Each number is 500 + 25 x the weight over its row's rms, rounded and kept within 0 to 999. Layers, rows and columns count from 0. Numbers have three digits each. The size before them is the row's rms in percent of the matrix's.

# layer 3 attention value, 128x128, rms 0.167, rows 59-63, columns 64-127
129:505395518497500517484545481461532480495491516481485465494518507541517523558514517497508482453493468498503476463498470503498522491483497537490505424502473498471492524491512517469505493528478525
117:479524502476500526503514489506553485482508480467464498519474502508501540507519521490489508457486469510509458548497483515536507495532508510460529466459494514498532526507502521526460555500523542
126:467479517494509498490514498455508487509500516500485439509520560524496495522510469527478474474511482501500526488530480477485523503497505537470504440529482479498498522487487516446524514521464519
104:497582482459485475495485478528511506470533483467465455502498459522490519486487505477458504485511497540502482529497495496536519516539499513497529543493498516488533539523502522523485548427497506
132:491489511477504493510527511474569489489503497517452552478463472469500483511501548497521520508470497476506466506459488504496504477518516530500474489502442543492490495506520497533500489493498520
# layer 3 attention output (transposed), 128x128, rms 0.15, rows 59-63, columns 64-127
128:502481442522484487496528446514482507497510486563500521496491527466476461503481491514499498480496565522500520549515477508533525553498476502521500600471474500513483460496477553513499470498494480
112:552508490485450495494513535512471473531507520495504473522543561499455462500530514493472532527510485511518505433526509473488485506512489505493453547472539524487490482517501535521524470534480464
119:539498508487481485491507465511528503459500507541505507497513488455491494491555522487524486474497593495498530555531475488519543533519489550547492547483497486523510476496469535494506440492488481
103:504500554470505535516484558512514467511529526451493482514532534510519455494529511496499525524483415483506470440509516486499488474507492518472466492536517507469482507520530493520536460543491497
124:507489463519492512501502507459448514532516500492506491527510549497452516494456484551482521456525463544502528432492488483483517541511503483494521538474518542486494513502462525490479497524494502
# layer 3 attention query, 128x128, rms 0.0744, rows 64-108, columns 64-127
092:477503537494463497506525499493522519502514493543531515529510481491454543520508441501461494518502529556490494501511500498509489485483499478439572503469551515467493515481500495519497467482490469
079:536503508512487482509514515466490486573501502489465495502475536503503478502498515550489499509469480504495505499489484499535473533519510479481469493489474500543497450518514523501475472528483460
133:502463462519509476516483504507516487557528470585531505508487502459477487513477468451460505483519504513505554489533529487465522530507511487529524473506512465482527491511475445488519482502501488
091:467479527499498468515506490496541533500535494595551533512534500492476534496445444453539523508519545496499547482529512468477497518503498473480518530475499489479511571464514457502502471498508488
105:502516519425492507510511521494482518488492481447470516514507523484537537504499500536445494501453450524489450475504514515512540492514495487452523494531491508520489475534485490520505534516472502
105:500472513499535498504486512501550500527530520536535522514526489482499475480506482429515512456497539518517581506522532482480522501486507489524500497508515500493502496460474427477500482520523534
142:482416484506521489539503512524542480530510488536521474473454501474490495512480493520474535517495445498493514529506486474522496534499520487528512482507499480455525494521511465471492461510518520
094:523485480505497483522468515539512476523487462543527537474497512473496499498497451468441505502494473526491529505518467486507486485499510474485531458458510497462498499506485462521496494504545521
076:525515511515517507499531500527492487477507494490507484430483514499560514512517579487494475440507513449495507489492474515524474473448525502540514491513524502474505481497465509481504472517485513
147:475455475560485484525508475536525523497506500589544523508527471488476498512493473443531505506528539507503541534532496479485474517484494473493499513468530477475530532471503455475500484502519502
095:486514522506494503505533529502461494463505487446516494481469478530548563485525523518487505507500510462481461500424492496512483536507490493553474508496507484488482524447471524480526510487531500
089:465498499514467472520521484537515448555509492539509474496457516499502474501480536551482497543514471446514486493494506524550456480456512538490462501483499490526528533506527540493478520503478485
158:531520548466511505484516516506528482480472526480454477505467518498497496483494544528508519474500457511489466471476493520495561474504495514474499499513482528477479518481522543542489458499473503
116:532494493503516518507523532535478496477462491443479480458472520507482519516529545535495489482484467520463479507440465495534490513519510473510507476477515529519485483504457509500494497501514516
096:502485507510497496496513518511499500479491556517518483483459525505526479536530515465558514502527508475511501517502455467501454530453512462505513536459501508471505537459520520481480484506513463
109:464498490491472534518512522519492467480486504514480495479450476507465550521533493513498480542479500514472490527513492444496500498502474511529501539463539472475512521459480507525520493450499490
097:533528485483504504487489524463471503483483485399457489496495509508510499512514549530492477500519485506503470525464489504506519515524511516513520478501480498524505461523456516516508553496471523
101:463470507542490522481479476502513526521511521573513491521477483486482479464491458447534489474486537512519551511557539517455491513465495507454486530502550489456494489492518474522485478476511476
089:513487483508507469485502538482443480530495489462480510495515523469459513501499490531467491487491515504496506499456496541519481516532499470524484518460452523525516456544498517495479466490539517
090:502495482500491496495476511502510501511505513532509495533500506511532473493500506494437501480489492502506483526528521521510485493485512518465553461535494485470489492562501504519535552544495506
122:475455475512507515493529517530499457521487505483489481461452514480481539503528525520462504519464454531470494512439505532527484528512489471548482482528519493502492475520466480464478475486524534
081:509476489516478478515530482505448482506511501522499531477471517513440446496545458472497525523469531485522517479507506451523469529478486479475464514416495500484460532489530488493471486478489466
184:510564511468478488472485500489482493472486539494469502515524502510515506485484504507540499478532545515508473460517502515479540476490492513478482528498511519498491509461512532549516487480465502
151:456512476522493476538476481499502509531537498538542538478509476491488544524482430464484489517493561478523521494534511489516490515514502520542515546515512444501508492485488460477524499492517505
121:495513522478503517480507506487500420470473513449482469469470497505531493509532563533508474522481484459496471463433516520495494466531495535552462539526486513499486519482482524476537507504506513
085:527483486566526477510490510506502491496500533541519512474479485486480494513509500440459500464521524482506522515513467496534503521501489434528512509475482499502480549524505450485506494527493496
135:476434467558483510519545495516508522524524511533521502505525496489516468512515478494499506512494521493524525533522497489504455510482498476530485489485529494495495510540495453420489504513510503
078:483479447520497487488479498508488521497479544559521475510453507488547513483468535508475498517494463518490497547476485522514475496499487452522492529487512486475493550532485514462497526545515495
121:464466515542500508496516513486545561507537540506546521510472510501503527508503535472470500480480474504481527530508484489524487532488508424480543471507526492486468517540492441470501482530520506
084:527477540464486471506503495512478559506486503498537498498498523491511474508510527523459493475494503504506472531453510543554462504485503502452492506480463504526492527526538520525478516537445526
080:561511529450490497481488451509489541492471435488512555488552498522505495507509495495503529484479476518474513503527511506472494493479486499480540493538492518501484475476471515512467476515514455
100:491469490523495467514479529514533518531521505541487521512487514486501493488452507483531511497526484513490577507538526494531491522484524491505505517488483503502493494513489474447491445522511490
087:555504542459489489505449427520512496535491467456515534484552517502514488500493489544455498491518468481466483483538490506514513497499507533498530455508485530537498478551528531483466522554498506
092:513481464543485498515447508531494459510489484517505523475507486500490508469476490519480484457524523484496505459530511507471507467476527490502546497513539510495468450518493485531487471485574522
103:471499503513507499505522538504543474545495540504509484485451506496505495514506514449517493470456495527540573460481495488503477511488486482534455520475543511482494496475491463468506481474511506
100:501443433495528515510521498515518504516527515519526485469478505506497559493487530500450515510503451507512505542490483497540473510492494461499551468492498498481489509558535477492490477534520536
098:461515482487517502485512455513480537450457521445468516465503480547521528520520519524503488520479493493470447519509465506509495528517485479513479532471527501507501488483494546517439512489514474
092:482477511520526529482484492493495510454530511573508491508516515512536479471475434466537511535520507510514504518514515479535515508496487544522527529456503482454475514510497493495530474450497463
091:486516512496473476529496520502507528521534486572515511526519492492493495509489462506526502509537541513508505478536478452500487471506501486478520536475512489474508514439504519543517462487519452
093:471457494536543517487531489509508513530515503539530520526510491508482510458498479466485503471474518504512544503498515522510472543526481447521477520477526508466507518502476432484485485483491488
177:475433482557499476511519503500522508559513479553536490508494493471475480492502474466475513509497486488490556523514492472483457522501501469517480488502510474484506495521496442460495481507519486
084:454475461510482544469496478514505500461484526572504492500488483484503501504483494444551500512512469504503474535500517503513524490514497507530508537486509484462536497482459494457540475471505513
076:471494507489483496496492484522546515475512526521494481498493510502484439512493476469569490532538492467533551509529511457494499476466513514535473532486481479478512567483537491472507472519483470
107:480474469533500466489504491539467538460485525517532509488485511514524525510517509464519512507463496493485473557499473497526466519495505474505492511485494498529463553449520536491505481513521483
121:522543518464495515492510523445486509465493525420458478515518525525536509528522535544518502502490486509475469460498498517536535501507530520486499494539503529526485481517509541526490530503465475
# layer 3 attention key, 128x128, rms 0.0854, rows 64-108, columns 64-127
084:505513504516510502513493530487519554528468479551524477511490482507475497509494485538470479521528493493505534513526495533487516512518494475440512491500503490476521507537471473489466473470517474
067:503487516544505502499545485504440452496511450515534504547512522478522513503467468482462489547498510526474525500436510513481477516517458514485479452515495498497527466492502530477503487500478521
124:536517479520633472518477507499473501524508504517515499497506506511484494496470494480512486489501497507508512490482492522479516510518390486488467501490481496477510506546504496474498495452516503
082:455516435505559498506456508491532509545511503513533515487493508484465497502497508518446489500511443496502493515493492518510527500500417450459518507520518497464527492504503497469505521466507476
098:540496516542398508468480558485518547455513492496467515494524496507512492509517485532492488482513526515466509511532480513508543481514581501490503493506480497535513499515487484532498516513475478
098:468517419537618495501466482476501517527491528526527498514502510481489523490467520498508502538502499489487503517501500490498511480493387473514474508498485495482505498504503525474528516468507477
142:498474496518620477493527468485465486549483525492504480483527510492477506478487491457495496496493530515504504528475494470488510490524365493496495499477483508499468500495517535468499490464528508
091:522490523517606506470480502519481491583521537515507487506489484491475496514505466504487503483498486489510510509464491516512494485500372488465503533481503496490465500498521498511480473474510517
070:462525542463526504484547432489473494471498481460507501542479500476553507516501501486532538548520506567513478507465477476511484485483487523517475504511502491499480518469462534483484473500516462
125:502517469499642483498485500502508482568484516539511513499483506496468504511486508486502508514501467494499494504483506509499507498487393491495492518475504510471509521508516495483505488459496499
078:481517521492424510495521447494523504470472510464481510465496528487504511524496515521520512502557482517487509493513477501517485481484583508519488511479498494508503545511510496517546512531499470
086:492506525499579504499556472511479476508472476498472502487464496529519536515494528451473498503487513574486494506528542485514480516448469543499471445491470508500501491503521544476519483489488486
156:495480522505363507503485530496522505460501494499518495502490490503513488514521525491488498508494487483507496528510506492491530502498608480488529499505520492484476513483463476508508501528495495
080:506444530500506447528538472505489458478480519495483490496553501477533531489500468490522499496489533519492464497500489443474486460510449533524495505485484488524451486458505504533506449463496508
081:437507509475551510487514462536501469507483470506534476504489515488508529503491511467480511525534481555515498472498519487465479505496487544524501492515515514509550518493498496481512481485494483
084:530516509473467483521511532481532475509507519471519521412501527498449490520484499458455524485500459503487480534527470465483501534503559500454506520543520492458495515532517493472519464476517520
092:515492555504374506513536499513497496468524502492494509523524498484523483496509489495520500490498504523501491513495488516488473519504600527535504494488516496505484489472485497532516502535509515
092:494518467469624523508482455498503487523507481525497486506494514478494492483479536507499487517463478503471493495522512464514503482480393464494501512517505514513523558540535503479490487506504536
077:492469515520499490537496456522489501557486519497474509502538485472523487447503481488537491489485542518503460488499505453460503479509415476526506484481501518538460504443510500470521523496482513
083:529494518474642517484551487493445491513505453486475470490506519519487499486499500493493497497489514545498536497479520513514511532496447502470504493465465492513514504529498539525467491502537517
117:533468496500596466513527497479459484499466540508473496460527501491504532467475486488542497477484513534491502499510514469503484483519384512522484510495463500502473520485509524488490490461506518
080:459487492503570479465525474513477429556498459502541480493486507498501518496548490497450489476491475490510499500456523520489487526487415518483500478555497515533509515480528532458488468473484532
167:493516517488363516524474521517533500465506469507519509520486491510518478536512496516481505510512493475505491517528509523511520508499619497481523513516526494477509522503468470506524495512494490
139:521549474487612488489498501487484492544499511504507496480496497493464526511485456499473499477503516495506511467493507507504521525525427513488472511492461502493515486522523516483498501457492467
117:490499519497407513503502510472499488421487487458487502479471502506542533499500528506510513505472510505472469491541517481519498508477607525537480502535510507489471496500503503490525485512489502
091:445499509495580505516501463509458512523497522516490493484485519480494518489525474509524512509495512509512506529454504482521471487526383526510497523507464494479476531476502516473500510495492518
132:495490473506636493494521486488460489545494505511492490489492513503487503487481502493521501502490520504497504496490516488505482485499384527502456503497490509505501495510536518489480483472476525
076:524488482485597509494541533498492475555507510543492491484503492481464485479524519483513508522484494559515508509453543514499476492537427521511480543496468473495502531523523502490472497492490528
121:476488500496630500497524486475477502547486502527500468521507509486453532489507505505498512520504501501506523502472501485522492508530395478472488523488466476510510510520504537510471479483498483
072:504479536508522453512518489521493460550497442498476491527499516533519501464516494500487494488499526534466512493500512510509535493479469533491483451524465495532509520461508549524469487491521483
077:503501476496453486439465505536526503515526495529518455555495491477498491516515481492489520504539479441510487467493476531522489508503526507475522531531531519523531468493501491529491490518498468
087:466482442522604481516493502488495475488456500549512490511511486509491528489530496470504499547513499524507531491496525498497501466505397516503494541509501501474516476487482505500510488463499482
075:494482538464497505450476531525508522502511475535473492508506478486504530502483462471529524479537540456501500496485519520522506492494579520493524501488526485536488480454494506551504510498490501
090:497494528430580508507484510494503520518498479535506526488524481470474491531507419454510492505463479521527520529505520487512485489489489459466529517485509512492472519455493482490492471513495530
089:478502439543515487498491489463506467479483554499520482493500501488509532508509536508474497540508493484485505514501460482476506437486409532546483500517507509474493484498502513461554525494478493
111:492471488497593458486529468489458488549483533500491479504513513496474520458485510473509505478482512500507521487470501479481484500519359468499507503455472499523462492501529539523470506491512515
093:507486519485364502496496500542523493502508522536498483464514470493469467489529488536518521463517460463517476490479455485519503517508579503512527518521502493522497538492518489517498504499499544
080:487494460491486497482492498508520520551518561473515528497510523516417488491516506503489499489460457454501548480508474498489537472519449482505506540499518504493485500513522489489485507493498523
088:493534500517440522519462557504524527529482465522539523513489482509465496537520482543460489519528483482523513499556475526479523529497549454465506490513534511493540505537467434494482489478486460
095:487507427525553495473491472463486536552494499528481493516478510495462499468478527540527499516497484480484526477474492501526514466525402504517480511480487506511493497504556521474492533497478496
149:503503482503635477501521482486473496550479502517491482491502513490486505480475517490515480506491493504488515484488523498489511489515372501506482520503483508506482511501527518477500504457496499
084:508505466490562499543488502491497508478488527499481513438500470501453511499485517502480474518479491458479511499497519487465523478498480542521508542499506487459483536520526463504494461492509520
076:482522467526586526496504483483516474470468510504485471496471496531509516499485573458469499493485527518480492478497538516499489531464525494546489510504518504463552509510503502481535490501494467
098:492495503482567498513524483509492454549466499525517485442492508487446512480517494527503505496502495495513480493463511485507463506513404505498522523514447491505495529524524503514469467468514528
119:499486521495354523507511493510527514428499493503514504520513499510514501505509489529492501518504521505506491522522488522522480515510617505498514491510514507499534498493468477533500510524492486